{"hidden_act": "geglu", "norm_eps": 1e-05, "parallel_block": false, "init_std_up": 0.0411, "beta2": 0.99, "dataset": "wikipedia_en"}
Each number is 50 + 15 x the weight over its row's rms, rounded and kept within 0 to 99. Layers, rows and columns count from 0. The size before them is the row's rms in percent of the matrix's.

# down: layer 2 MLP down (transposed), 768x192, rms 0.134, rows 682-693, columns 0-191
# gate: layer 2 MLP gate, 768x192, rms 0.149, rows 683-694, columns 0-191
# up: layer 2 MLP up, 768x192, rms 0.147, rows 683-694, columns 0-191
down682 097:60 31 41 67 58 61 49 59 55 39 56 50 59 77 56 44 60 45 53 38 51 34 77 40 61 25 46 37 51 55 37 67 73 55 58 47 35 56 34 38 47 58 33 49 55 76 51 49 45 69 39 74 47 34 33 66 27 34 64 39 43 53 30 55 70 43 70 85 59 84 53 29 51 42 56 48 56 83 42 62 51 74 57 59 39 52 84 42 86 53 84 41 55 44 45 57 51 42 51 51 71 48 53 25 51 42 52 57 75 36 63 59 70 54 30 60 74 49 09 29 66 45 39 42 50 52 40 20 63 69 37 67 53 35 77 51 69 41 40 83 58 29 70 34 43 63 62 25 54 64 36 53 49 78 68 60 68 55 61 59 65 10 40 57 43 62 33 73 50 49 33 78 41 46 40 62 66 44 71 42 39 58 49 68 40 47 56 48 40 64 77 36
gate683 094:41 47 21 50 48 43 41 70 47 39 59 29 35 73 64 56 54 36 37 63 57 63 42 29 35 84 70 48 23 56 50 51 45 61 55 49 24 50 69 66 54 60 39 50 43 70 31 48 51 56 45 54 78 27 71 69 78 65 25 68 56 56 49 61 52 59 59 23 00 36 44 52 47 65 36 41 33 62 46 40 19 30 60 54 31 48 58 51 48 54 58 60 63 40 39 27 53 41 45 14 28 30 72 26 32 47 43 47 30 62 29 44 09 90 41 62 29 79 36 32 51 45 49 54 51 46 40 56 51 47 60 65 61 35 31 43 34 64 56 48 47 45 43 37 39 57 59 59 55 46 44 46 57 70 45 43 51 68 35 56 40 30 43 43 45 80 48 39 74 57 48 29 43 44 60 84 52 47 18 48 66 51 40 39 19 38 62 30 37 48 67 45
up683 099:43 72 36 42 59 54 51 78 43 48 27 60 31 76 58 66 58 43 33 77 65 47 57 41 45 82 56 64 32 28 55 68 58 71 30 38 59 32 91 64 62 52 38 52 18 61 35 57 51 50 63 49 66 48 47 45 67 59 40 51 61 85 72 65 47 55 69 53 29 45 64 47 64 52 55 71 30 67 37 36 63 31 64 65 51 51 66 73 36 47 46 73 59 62 43 41 36 38 31 40 27 43 79 38 75 50 54 45 44 28 52 30 29 72 40 69 37 87 31 48 31 68 43 59 69 69 67 58 36 22 66 56 63 38 57 65 34 55 52 55 66 61 40 35 40 47 61 55 66 66 62 41 50 66 56 59 61 64 17 52 67 55 37 44 37 57 43 33 48 44 20 42 45 53 37 51 47 26 25 53 44 52 44 60 45 63 83 21 44 59 61 15
down683 102:42 54 66 44 41 64 52 43 48 53 64 52 56 16 45 56 41 56 61 38 43 52 28 47 85 15 50 49 78 58 33 20 62 37 33 68 55 47 16 37 35 49 47 56 41 43 80 40 47 35 64 62 17 68 19 44 35 47 51 35 54 26 42 35 37 41 45 59 59 77 49 52 50 56 65 32 63 38 44 65 36 53 23 27 49 52 36 66 66 40 44 32 45 36 61 75 61 40 44 76 72 52 24 66 62 43 52 41 60 56 53 63 75 37 76 25 71 24 48 34 49 28 39 23 40 67 36 57 36 63 32 66 61 76 43 26 75 43 48 58 50 37 59 60 67 29 38 53 51 38 42 51 62 26 65 75 48 43 46 43 52 49 46 69 59 41 49 66 33 38 69 51 55 66 55 46 41 83 68 41 52 77 38 49 73 41 26 46 58 54 47 86
gate684 111:33 57 63 56 39 41 62 39 62 39 24 52 60 31 37 28 41 53 50 36 59 49 68 41 56 27 54 55 41 47 59 57 49 54 49 47 36 35 44 13 36 54 69 36 40 35 52 52 61 53 52 33 60 58 51 43 34 34 00 37 13 57 49 70 47 55 28 62 30 34 70 53 62 41 46 56 60 41 27 10 53 37 41 45 67 61 76 54 54 41 35 55 39 65 58 57 32 61 58 52 54 76 71 40 60 63 32 74 40 58 44 50 65 45 78 61 32 52 68 54 31 50 77 58 45 32 36 65 45 35 72 79 54 44 83 62 51 51 19 56 44 63 45 53 55 29 81 51 34 51 61 38 35 45 50 27 60 58 31 59 70 86 58 52 29 50 48 53 39 44 72 68 53 26 46 34 61 54 45 45 31 77 63 69 41 38 17 49 69 63 23 34
up684 104:64 55 47 64 44 48 62 57 62 44 42 32 30 38 38 26 36 50 52 13 66 55 55 59 55 37 49 63 61 52 56 42 39 44 80 58 57 49 58 47 52 49 70 32 42 19 48 70 55 40 24 44 38 68 57 62 45 36 00 37 29 71 39 83 54 32 39 54 18 44 56 36 39 51 36 47 71 46 27 23 35 41 52 43 83 56 60 31 51 42 31 60 48 69 32 52 60 55 63 51 60 59 76 50 51 45 53 46 33 53 50 34 63 50 78 53 49 28 68 49 45 35 85 64 74 47 35 77 38 34 57 58 49 41 77 71 45 47 22 70 60 45 49 45 51 50 64 33 43 62 45 53 51 52 54 31 52 34 15 36 88 69 42 51 37 38 51 45 30 65 58 81 72 31 38 30 68 65 48 66 42 77 49 57 69 30 47 46 65 66 38 45
down684 099:67 45 37 63 46 51 30 32 40 47 75 32 62 61 57 56 45 37 52 63 75 46 42 34 40 71 45 56 42 59 65 64 66 58 51 55 62 55 39 57 56 46 52 76 48 72 63 50 37 64 49 63 36 38 29 34 37 82 92 62 64 66 63 26 66 49 64 51 68 51 24 52 33 54 72 51 38 46 41 74 48 70 76 40 34 44 28 57 64 46 62 33 57 30 61 51 63 30 36 39 60 48 28 42 39 34 63 43 46 32 42 55 41 40 13 29 58 54 45 49 49 71 43 34 49 54 82 41 51 58 35 38 51 55 12 33 52 28 49 62 55 72 48 64 69 41 39 49 82 32 38 57 64 35 56 56 42 48 71 66 34 48 24 51 93 47 52 26 72 58 42 31 52 53 65 67 35 64 68 44 61 28 23 53 28 50 56 53 44 34 98 61
gate685 099:46 41 32 47 38 42 47 44 74 71 47 50 60 53 54 42 33 31 57 65 63 55 55 42 61 54 57 65 58 41 52 64 72 65 26 59 51 26 48 32 59 41 62 50 55 63 46 53 44 26 37 44 61 46 63 39 67 31 16 37 27 34 22 55 64 58 85 86 62 48 42 12 61 46 79 34 44 49 59 40 76 50 42 32 53 49 38 79 58 46 73 76 60 39 45 23 32 62 28 39 65 56 56 38 70 60 59 53 49 33 57 77 36 46 63 38 41 26 33 49 50 59 30 43 73 72 51 37 21 47 76 39 45 72 53 43 37 57 57 32 32 14 61 69 68 68 64 45 26 32 69 45 64 43 49 54 60 48 39 46 50 54 62 58 66 53 46 46 65 84 62 34 25 62 46 51 50 44 28 53 47 46 55 76 63 34 36 69 59 77 71 17
up685 107:47 51 58 55 58 31 48 47 33 82 32 64 66 53 70 39 26 43 52 49 63 44 66 54 91 67 40 52 37 50 44 54 46 67 28 43 57 45 51 47 32 46 41 40 62 59 43 62 42 48 62 48 60 52 62 49 57 25 39 50 63 15 04 44 51 80 77 60 66 55 35 18 61 39 40 26 43 39 50 44 40 56 25 50 42 58 56 62 44 63 58 56 59 47 47 45 44 78 63 56 31 51 43 45 54 61 71 73 64 60 54 62 45 48 36 25 19 52 42 90 43 38 50 38 26 48 44 45 37 37 47 87 69 56 76 65 64 55 33 61 44 50 54 63 52 52 75 38 66 35 76 54 50 72 69 31 61 33 82 43 46 35 52 66 80 40 58 69 59 84 81 65 31 61 33 65 42 44 46 30 60 63 47 42 43 47 27 40 68 67 71 66
down685 095:47 44 52 61 65 66 48 63 24 33 61 68 52 67 28 65 74 60 23 54 38 34 63 65 11 60 85 29 39 67 43 51 33 69 54 64 45 82 56 58 46 38 59 86 49 55 50 36 71 54 75 36 63 46 59 52 33 70 37 45 40 64 76 60 38 53 32 59 31 56 44 87 48 71 54 86 70 57 40 39 43 63 71 65 68 48 61 51 56 48 34 55 37 60 29 50 61 26 47 38 55 38 74 76 47 47 55 47 59 49 69 37 52 68 23 59 45 39 53 48 39 44 49 49 70 35 67 32 39 59 30 19 31 40 40 39 65 48 30 66 58 42 48 31 53 46 10 83 43 36 40 75 40 72 50 73 40 60 50 49 65 63 65 48 29 38 27 41 49 38 40 61 59 34 22 51 70 53 69 50 47 50 29 31 46 56 50 55 44 33 60 44
gate686 099:44 46 32 49 55 19 58 35 49 89 35 36 68 54 60 36 23 46 43 45 51 77 25 31 63 13 48 35 35 49 43 48 26 54 52 39 50 42 68 53 62 42 56 42 80 67 44 53 69 66 54 38 68 24 40 50 70 49 54 42 73 49 41 57 52 32 50 25 50 43 59 25 52 56 27 55 27 63 19 71 68 61 37 48 52 70 44 41 38 36 59 58 74 74 39 50 65 38 30 39 45 53 23 29 66 62 53 49 38 61 48 37 62 64 84 62 33 46 38 65 27 32 47 59 63 39 30 60 48 45 88 27 57 35 50 38 49 54 49 49 61 26 74 54 41 49 51 35 55 36 42 19 52 39 62 32 32 62 38 49 46 36 60 50 63 47 28 58 28 38 57 40 48 44 30 53 64 29 33 40 43 50 71 81 14 72 33 53 43 65 71 70
up686 096:80 47 44 54 48 52 34 54 75 62 68 47 30 37 44 24 36 30 39 64 63 52 58 34 84 29 77 52 46 52 38 45 65 67 61 39 37 34 53 34 83 48 38 51 37 55 35 66 54 46 71 46 78 16 45 70 65 74 43 58 46 17 49 41 62 36 66 58 28 38 66 52 58 30 74 58 61 49 01 44 47 50 41 35 50 64 56 47 64 46 34 29 64 25 39 79 54 36 45 61 54 12 64 40 69 49 46 55 63 24 48 51 69 63 62 55 42 49 44 80 42 30 56 31 64 50 61 43 28 55 60 55 44 37 59 27 45 44 29 92 25 65 45 35 73 67 42 44 44 61 17 49 38 64 34 53 34 22 26 49 42 50 53 42 55 65 53 36 41 59 27 48 50 58 48 42 40 65 55 42 48 53 40 60 39 40 50 51 50 64 51 16
down686 096:22 40 66 53 65 68 60 69 37 24 44 67 34 57 36 63 78 53 52 44 37 64 67 82 25 55 34 58 55 53 52 67 48 40 40 47 51 79 30 72 37 36 53 46 61 48 65 43 35 53 23 33 31 75 55 17 28 53 63 27 47 54 45 40 39 87 36 51 47 68 36 40 43 49 35 36 43 54 76 49 45 21 53 45 45 35 63 74 40 69 46 67 23 66 50 41 45 59 71 41 47 85 32 62 41 49 51 58 77 58 57 54 60 39 51 60 41 21 73 38 63 54 49 59 49 65 32 28 53 18 38 71 48 38 24 80 58 60 73 18 45 58 46 40 36 44 77 63 26 40 61 60 47 47 63 60 64 74 47 49 41 38 60 62 43 38 56 44 68 62 74 66 59 58 40 35 56 37 47 75 57 48 50 47 89 53 38 42 51 59 60 73
gate687 097:56 58 37 44 42 33 37 42 58 48 57 56 40 49 39 59 47 67 46 50 28 55 45 33 59 33 73 60 59 76 16 46 61 76 27 59 35 46 49 61 39 20 51 39 47 57 72 53 35 58 42 59 39 42 23 60 63 33 60 77 74 58 72 36 42 19 83 38 73 25 55 41 58 51 56 49 62 32 50 56 40 48 39 46 75 29 37 43 35 69 31 50 34 40 75 50 59 49 27 38 39 29 53 40 77 58 51 62 22 26 49 68 55 58 30 52 43 58 15 65 50 57 59 42 49 95 27 39 46 37 79 40 37 46 73 50 41 58 51 35 28 67 52 50 73 62 67 62 42 41 60 58 55 08 62 46 77 48 60 53 46 62 38 41 40 73 62 43 46 52 63 55 49 47 28 79 57 44 56 64 38 25 45 53 37 51 18 72 21 45 51 39
up687 103:71 49 46 41 79 42 39 52 49 64 49 47 64 48 23 28 34 70 64 66 60 28 72 87 48 53 68 40 23 42 37 44 57 12 51 50 53 44 76 55 53 49 49 51 49 37 51 21 60 44 38 51 53 54 56 66 62 69 24 44 56 58 61 72 39 38 70 48 74 74 39 59 31 54 44 68 39 73 34 71 23 54 32 55 70 44 56 48 39 26 34 49 41 28 56 41 76 44 55 44 30 56 30 61 22 25 72 40 29 51 55 44 60 45 36 48 52 66 49 67 46 63 68 24 40 50 39 57 17 55 46 25 69 19 17 31 54 43 61 50 56 42 62 34 60 51 30 60 58 45 58 51 49 41 29 49 40 56 64 52 20 55 56 67 22 55 62 53 77 53 20 39 48 44 45 70 48 70 32 52 48 75 58 73 59 67 75 63 68 30 47 68
down687 101:34 40 61 55 28 51 45 28 24 52 29 74 31 46 65 56 33 31 57 61 54 51 30 45 51 28 33 59 53 75 45 61 33 67 28 51 44 85 37 46 44 56 72 23 46 66 72 82 45 18 58 64 49 43 48 64 37 36 52 39 67 57 53 47 61 44 25 58 36 38 50 13 55 47 44 39 62 42 45 38 59 51 45 42 56 55 29 57 67 46 51 63 66 65 37 49 19 67 32 71 66 62 87 37 46 62 67 75 71 53 30 52 66 73 54 52 57 41 68 55 41 55 33 42 87 30 17 48 37 56 41 34 15 47 55 64 48 64 40 33 48 44 54 60 51 44 72 48 42 38 53 54 60 30 47 19 59 55 49 21 81 47 66 66 41 60 62 45 29 67 53 25 30 70 26 50 46 44 66 66 49 34 38 23 48 52 60 44 43 26 53 60
gate688 102:34 57 62 48 44 43 29 43 52 44 56 23 51 46 63 10 47 52 50 42 56 46 47 52 64 46 59 55 54 36 49 33 55 33 36 64 19 69 60 62 69 38 45 49 60 53 39 57 38 70 91 32 44 73 33 48 64 65 27 55 67 85 66 63 81 58 49 64 43 62 59 65 85 63 59 46 40 51 42 44 51 74 52 83 47 62 67 75 43 63 62 43 22 49 74 14 42 66 36 88 45 47 30 35 62 42 44 62 58 58 51 44 67 41 45 49 32 37 31 47 55 65 31 61 60 49 18 39 62 47 64 25 67 35 51 36 67 64 48 62 31 59 78 36 48 37 66 66 51 38 54 49 57 34 30 73 70 56 54 55 40 56 30 40 54 49 57 68 18 50 70 40 57 60 54 67 50 42 75 39 51 51 90 64 78 44 55 72 42 62 54 47
up688 103:66 79 71 46 43 73 89 61 38 43 52 48 49 65 25 62 39 29 31 58 34 40 51 38 32 74 41 49 55 59 36 47 63 31 44 59 56 29 61 43 39 50 37 49 28 48 47 54 74 52 33 45 74 53 52 50 56 57 39 42 21 88 16 61 59 63 31 71 53 47 38 52 40 37 60 54 34 52 58 54 46 28 66 43 58 36 43 46 65 46 70 44 50 46 35 52 61 36 40 39 22 43 45 38 33 45 22 45 31 55 55 35 67 61 99 21 47 44 36 67 52 54 61 47 48 55 57 55 43 35 67 56 30 51 25 24 63 35 63 27 43 35 50 52 81 42 10 33 36 42 33 71 74 41 75 64 57 35 65 59 38 49 31 47 55 64 51 53 50 55 33 43 87 66 53 61 58 53 49 55 31 41 28 54 47 56 46 34 72 51 83 32
down688 097:35 54 39 39 60 34 00 63 67 32 63 41 66 42 50 41 59 69 55 45 62 56 64 43 49 46 50 60 48 53 55 53 24 57 34 60 30 49 47 84 62 39 54 44 63 48 46 65 19 35 76 48 43 54 38 56 60 49 39 58 53 51 76 70 44 38 54 42 30 61 54 59 66 65 55 46 33 66 45 53 61 63 41 65 45 64 50 57 53 48 42 40 26 69 71 09 44 68 55 53 63 30 36 24 75 66 61 51 72 39 54 72 33 49 34 57 48 56 23 36 44 30 34 50 41 42 39 50 58 46 37 31 67 34 80 57 58 61 59 61 53 59 75 54 36 52 91 75 63 66 71 29 33 61 21 64 39 42 52 63 43 71 48 50 39 30 71 62 22 58 68 39 47 33 60 28 35 42 41 43 68 66 76 54 82 18 61 80 68 50 60 55
gate689 106:55 47 32 64 71 62 80 59 43 49 30 44 47 76 60 54 73 38 35 37 52 51 37 63 56 37 40 48 53 63 47 37 50 32 33 50 69 46 57 45 40 16 57 43 57 27 37 50 77 54 37 54 51 51 55 33 52 46 29 60 41 77 63 47 29 42 56 39 72 42 46 44 35 73 60 69 21 53 40 42 08 61 39 44 81 44 64 53 57 48 41 55 88 30 21 45 47 40 18 40 19 49 56 75 49 66 66 35 34 48 63 49 52 60 48 46 51 67 66 50 35 51 75 55 45 32 76 72 25 65 63 58 53 70 71 76 64 48 62 55 55 43 58 39 51 37 56 24 50 21 68 34 35 52 59 63 36 75 23 30 41 31 61 34 47 39 53 51 36 39 65 44 43 47 42 56 62 51 50 46 37 98 57 42 34 44 63 45 74 62 74 80
up689 083:40 61 57 40 34 45 37 30 43 24 57 36 58 36 35 55 30 57 43 56 55 43 56 36 41 56 66 48 64 30 37 62 47 73 59 35 28 44 43 48 59 76 44 68 39 61 79 48 33 33 71 37 25 52 49 79 53 52 72 35 55 40 47 51 78 65 59 82 50 49 50 45 45 32 50 48 74 35 71 63 70 39 67 46 31 49 50 48 55 35 65 50 30 76 80 55 56 57 78 53 65 51 29 48 44 28 33 60 58 61 49 33 65 50 64 47 61 41 26 60 52 48 47 61 69 62 28 31 69 47 50 48 48 21 35 47 29 54 57 62 30 40 33 57 56 49 38 53 49 89 51 83 73 38 69 38 53 19 70 72 61 60 45 65 43 52 57 41 52 59 39 63 72 59 75 56 45 68 48 60 56 00 40 38 79 60 06 60 42 41 44 30
down689 095:65 68 29 72 51 72 86 51 45 62 35 61 37 70 75 50 80 26 23 29 71 62 40 48 55 36 32 48 32 70 43 46 72 39 35 58 76 53 57 67 66 14 49 35 69 37 51 50 67 59 41 64 42 31 38 48 56 46 38 55 52 73 61 46 37 37 54 42 43 48 34 44 42 57 61 48 34 48 49 52 21 61 48 42 72 61 51 59 70 42 24 33 82 38 33 47 37 43 21 43 34 46 62 55 43 82 44 49 44 44 52 31 44 50 56 56 63 50 52 65 40 61 70 61 63 36 59 85 29 35 53 45 44 56 57 71 83 30 62 46 50 50 62 49 58 33 79 42 65 30 69 26 38 46 60 42 33 77 55 36 38 17 46 40 57 41 64 38 47 59 71 36 30 44 46 60 62 60 54 61 57 99 64 58 32 33 61 35 61 54 68 65
gate690 098:43 71 43 48 45 41 58 55 68 46 62 37 50 35 99 32 31 40 54 38 16 41 27 50 44 43 43 45 52 63 50 55 25 59 40 54 56 59 64 62 12 52 37 39 52 51 34 54 77 35 37 36 83 63 64 57 50 34 35 58 29 48 68 58 38 62 48 55 67 25 54 72 60 59 40 20 43 39 47 30 64 52 57 47 40 33 33 75 66 63 69 60 49 34 49 27 66 79 40 72 59 46 43 44 88 54 42 30 52 16 59 40 56 62 37 37 59 49 51 39 67 51 71 43 50 30 44 50 31 75 29 56 41 50 37 44 36 38 67 49 53 39 15 74 59 34 46 35 48 38 58 52 41 78 46 28 62 32 81 17 61 50 52 50 53 70 35 63 46 27 44 52 38 51 41 53 65 70 54 22 44 16 55 53 57 52 48 56 55 24 26 50
up690 087:47 36 55 46 47 54 55 48 36 53 43 60 48 72 20 61 67 53 42 64 75 49 73 59 47 62 61 48 43 53 52 47 68 54 38 70 36 38 66 30 93 26 56 45 67 61 60 64 19 62 60 63 17 25 48 39 52 56 63 41 78 41 24 62 56 31 54 53 39 70 43 38 33 61 39 82 64 51 58 80 41 50 37 54 57 65 65 16 50 48 42 35 55 73 63 94 36 18 49 20 29 54 56 38 28 46 65 71 65 70 41 61 35 35 57 58 46 50 55 61 26 53 50 68 59 64 37 46 67 30 59 57 60 58 42 39 45 68 18 56 56 45 74 34 49 56 48 64 50 57 49 48 70 13 54 58 33 54 23 91 44 53 48 41 55 42 58 46 52 66 53 52 69 66 61 53 45 26 36 71 70 62 38 53 51 56 62 43 55 76 71 41
down690 097:52 62 40 53 54 55 41 32 60 62 53 55 63 38 92 48 42 56 58 44 07 33 49 57 40 21 52 57 59 54 39 32 25 43 34 60 35 58 62 48 22 53 36 77 52 57 44 58 58 28 65 55 86 62 70 64 33 45 37 28 25 47 61 45 33 42 39 66 77 47 55 54 40 51 48 29 49 35 28 31 67 61 56 68 18 51 39 59 63 48 57 45 30 61 51 48 47 61 39 64 49 64 30 34 67 51 60 25 39 27 62 48 67 71 32 26 51 59 49 43 59 58 60 44 51 41 45 64 28 81 28 25 28 37 53 54 28 31 65 35 40 42 40 89 67 42 37 21 49 52 47 64 53 76 64 49 31 61 80 35 42 60 49 52 30 73 43 49 41 21 45 46 56 16 44 53 74 55 46 32 55 41 47 36 64 53 32 74 48 33 33 65
gate691 097:34 28 36 42 69 19 54 28 67 73 26 60 45 42 30 67 49 36 70 64 50 47 47 21 64 53 25 50 71 60 62 91 44 36 80 43 26 51 53 22 52 32 36 42 38 65 72 54 41 65 60 69 69 46 60 31 55 78 23 65 31 19 32 49 25 47 46 47 60 63 48 52 58 43 44 48 58 41 23 69 59 67 38 54 56 48 66 40 17 55 60 25 73 39 38 84 72 53 60 42 21 24 38 41 42 47 47 69 50 39 21 36 64 68 31 42 50 55 65 26 41 52 33 30 61 84 70 62 35 45 38 57 55 49 32 66 43 52 47 62 51 21 66 38 26 58 52 63 52 47 42 51 40 64 40 33 50 49 65 51 57 57 78 49 27 48 59 53 79 44 38 38 49 43 46 53 53 71 47 54 53 45 69 48 45 48 74 36 47 60 47 52
up691 090:77 48 47 61 44 70 58 64 48 34 61 56 61 60 57 38 59 67 46 30 61 76 44 68 39 39 74 43 31 42 42 17 60 42 37 42 99 64 59 52 51 52 52 67 64 22 25 58 70 51 46 23 26 44 49 74 34 35 74 45 66 63 53 34 74 26 70 54 47 43 52 50 53 71 56 37 33 75 76 41 36 21 65 71 33 50 29 58 82 42 42 71 33 43 54 27 27 40 51 45 62 57 67 47 47 53 69 33 53 51 78 48 42 27 65 62 46 40 29 74 52 42 66 82 52 29 50 37 57 64 48 40 50 60 71 44 58 50 46 38 56 93 27 60 67 48 52 27 73 50 47 38 49 44 49 58 39 58 59 59 28 40 32 48 62 56 40 36 30 59 45 60 61 50 63 38 43 30 60 33 36 59 31 43 49 67 18 71 56 40 64 39
down691 098:26 42 57 63 77 22 49 51 73 66 24 59 54 28 29 77 39 49 58 46 41 53 44 24 78 56 13 46 62 59 33 78 47 59 67 80 25 54 52 28 62 36 39 51 48 59 60 60 53 71 46 59 74 69 56 33 33 92 39 54 28 20 43 63 46 54 43 40 58 59 51 55 55 24 52 40 70 22 28 74 62 43 55 49 49 47 59 44 21 53 61 41 86 45 34 82 74 54 42 51 42 26 35 39 37 48 55 68 37 47 29 35 61 59 43 60 56 46 51 22 27 46 40 33 53 74 74 54 45 45 71 53 62 48 76 63 53 52 77 63 61 31 39 27 31 64 45 50 28 42 61 52 30 68 34 41 48 63 59 54 67 62 82 36 40 55 47 46 56 46 49 53 54 43 42 49 61 78 41 46 53 44 58 59 79 41 69 46 47 49 56 59
gate692 098:29 52 36 24 57 33 17 28 54 48 43 53 65 51 62 55 49 64 62 35 59 52 51 50 54 49 56 63 61 68 48 50 57 61 58 23 67 52 44 44 66 46 41 52 34 61 41 74 53 54 41 48 90 52 66 39 68 26 43 72 66 45 39 55 40 63 33 46 38 64 56 18 54 65 60 74 48 59 39 21 29 65 68 35 29 57 65 79 56 65 75 63 76 31 57 41 71 54 39 34 55 53 56 51 57 63 42 49 59 34 49 55 45 63 34 61 26 33 58 46 43 30 41 48 31 12 62 32 60 55 43 76 65 15 42 35 15 41 49 42 62 29 54 72 43 53 38 58 30 45 56 53 07 49 48 76 32 38 70 64 33 50 65 60 23 43 42 55 66 46 41 53 66 44 36 28 42 25 49 62 50 47 61 95 47 53 32 52 79 48 34 62
up692 098:73 24 72 40 69 74 33 47 62 77 48 45 49 23 41 46 79 70 55 43 46 51 74 63 43 67 53 39 39 27 56 42 49 65 40 50 40 79 49 51 39 26 48 58 74 44 71 30 77 39 59 81 51 37 54 63 45 55 48 39 45 66 62 48 31 72 43 64 68 20 52 71 43 43 16 79 31 41 85 69 38 29 52 81 62 52 46 56 48 85 40 39 24 61 49 41 45 39 58 69 45 71 54 65 72 43 74 64 74 41 46 71 35 38 33 68 56 47 68 66 38 67 48 36 33 49 61 53 47 90 54 45 25 50 60 66 53 33 78 53 39 36 52 49 56 56 59 45 53 53 53 51 62 36 52 38 67 63 48 38 30 66 53 74 47 59 23 35 19 60 64 58 55 73 72 48 61 50 42 58 59 52 40 48 44 35 68 53 46 41 62 36
down692 093:30 77 51 78 42 25 79 50 37 52 56 47 52 50 41 90 06 38 62 37 63 45 62 25 46 43 46 63 74 74 50 52 44 25 48 74 52 50 36 22 65 54 15 47 36 58 59 67 51 54 40 25 62 72 26 48 57 53 66 69 34 53 47 69 61 64 49 44 32 64 42 39 78 51 56 28 52 51 39 46 49 55 50 42 33 68 43 08 51 44 46 60 66 64 64 42 59 52 52 37 44 13 39 34 40 41 69 66 14 59 37 44 59 39 52 43 75 54 29 31 46 56 53 51 49 47 45 43 32 36 57 39 72 55 67 66 35 39 40 68 41 43 53 70 51 51 45 72 45 21 39 57 69 47 52 53 33 39 34 50 52 66 81 27 28 20 77 46 73 47 44 36 46 58 44 66 38 38 62 41 49 53 49 49 67 16 49 38 61 61 69 66
gate693 086:13 51 54 48 50 70 54 46 47 17 70 63 73 30 26 57 52 64 40 86 48 49 52 38 75 32 77 54 71 56 56 72 71 53 43 52 22 77 44 62 68 49 45 53 46 45 46 59 54 69 46 73 72 58 75 57 44 57 57 35 66 53 61 55 66 50 62 55 67 65 48 26 35 33 26 51 57 50 27 60 40 79 60 30 66 34 43 40 67 40 38 31 54 68 33 40 48 50 59 41 66 78 15 42 78 75 53 31 33 24 40 34 58 55 44 67 40 45 44 51 54 66 79 42 49 83 53 42 54 26 45 46 36 54 59 49 65 80 69 62 54 50 42 52 37 51 43 58 69 78 69 37 43 37 36 44 39 43 42 68 49 46 41 52 26 55 65 44 36 26 72 36 50 66 86 72 47 60 50 51 40 38 46 66 76 39 41 44 23 57 57 60
up693 083:60 21 55 45 69 25 49 44 51 63 26 56 42 46 81 50 47 65 63 39 53 48 51 56 31 70 31 55 38 41 29 42 46 79 66 70 73 42 41 39 34 46 32 66 67 63 48 61 52 23 35 34 23 58 48 63 31 48 46 50 39 71 41 19 31 64 24 56 42 46 40 81 60 67 64 56 60 53 76 51 63 26 60 62 57 49 72 75 47 24 66 46 52 46 83 53 62 33 37 46 46 45 73 37 37 40 60 55 88 59 61 60 30 38 65 45 59 59 59 39 35 36 37 29 58 32 23 37 73 75 61 43 48 63 43 65 56 32 44 47 57 60 59 33 44 50 61 48 58 45 02 66 47 64 72 49 40 49 57 34 61 52 63 40 79 67 46 47 50 55 36 79 42 45 27 34 55 36 28 83 79 51 45 58 31 50 60 36 56 40 23 50
down693 098:55 47 40 50 51 76 69 33 25 43 57 45 38 45 25 54 46 59 37 61 61 25 65 24 84 23 57 46 81 59 47 61 44 58 79 51 19 59 44 58 65 67 52 58 61 46 36 71 17 41 68 73 73 58 40 54 50 45 71 49 59 57 57 47 47 64 29 53 69 69 70 36 50 38 36 55 39 48 43 24 53 65 94 16 41 46 48 58 35 51 37 48 43 64 59 52 49 57 78 41 84 90 26 10 64 66 48 41 43 43 48 51 65 40 39 68 45 47 36 62 48 53 36 34 47 60 48 57 55 35 58 27 40 45 61 49 58 59 45 61 49 30 36 27 31 75 43 54 32 73 64 46 62 62 62 71 20 36 54 60 58 44 38 42 38 78 76 27 55 60 64 74 60 52 68 47 47 69 60 62 26 46 39 40 51 52 37 35 45 51 38 52
gate694 107:55 70 41 71 66 40 73 72 44 45 35 59 45 65 78 23 29 53 45 60 68 61 77 31 57 56 61 49 70 41 72 27 48 20 59 26 50 51 55 22 47 25 21 41 32 32 59 57 49 37 48 59 34 58 69 53 55 44 69 49 37 45 42 64 37 40 70 58 59 70 63 64 37 40 60 39 20 51 39 62 42 39 30 82 50 23 54 62 30 36 47 56 50 39 26 25 40 45 43 35 26 31 33 49 53 37 42 24 33 51 34 54 50 62 65 60 56 86 75 66 25 68 51 53 33 45 30 37 39 15 49 29 34 67 67 57 65 55 16 47 74 44 56 36 42 25 54 38 59 43 85 49 42 38 24 58 51 50 33 54 53 49 54 43 36 58 68 33 55 29 58 45 34 27 56 62 55 39 51 31 46 75 52 65 42 49 67 56 69 51 43 55
up694 110:49 55 57 30 30 55 53 24 86 70 43 26 51 28 36 87 80 59 45 54 54 58 44 68 32 50 49 57 20 63 31 48 49 65 47 69 72 42 53 85 44 66 59 51 63 46 52 62 34 62 65 37 63 51 36 43 57 42 25 57 57 58 39 48 76 60 33 44 46 27 39 42 71 61 45 61 72 40 48 38 59 63 67 47 34 66 45 44 68 59 42 32 44 66 46 60 67 46 50 77 74 56 32 67 59 57 65 50 59 34 56 24 50 43 40 40 35 42 25 28 59 58 48 81 58 40 69 65 57 87 32 54 48 32 23 64 53 49 78 54 54 42 56 72 46 82 67 68 33 50 17 35 57 53 46 61 48 56 70 45 60 70 52 68 68 28 27 61 61 59 46 57 56 67 51 28 33 53 60 59 64 41 51 55 36 57 16 36 08 46 62 49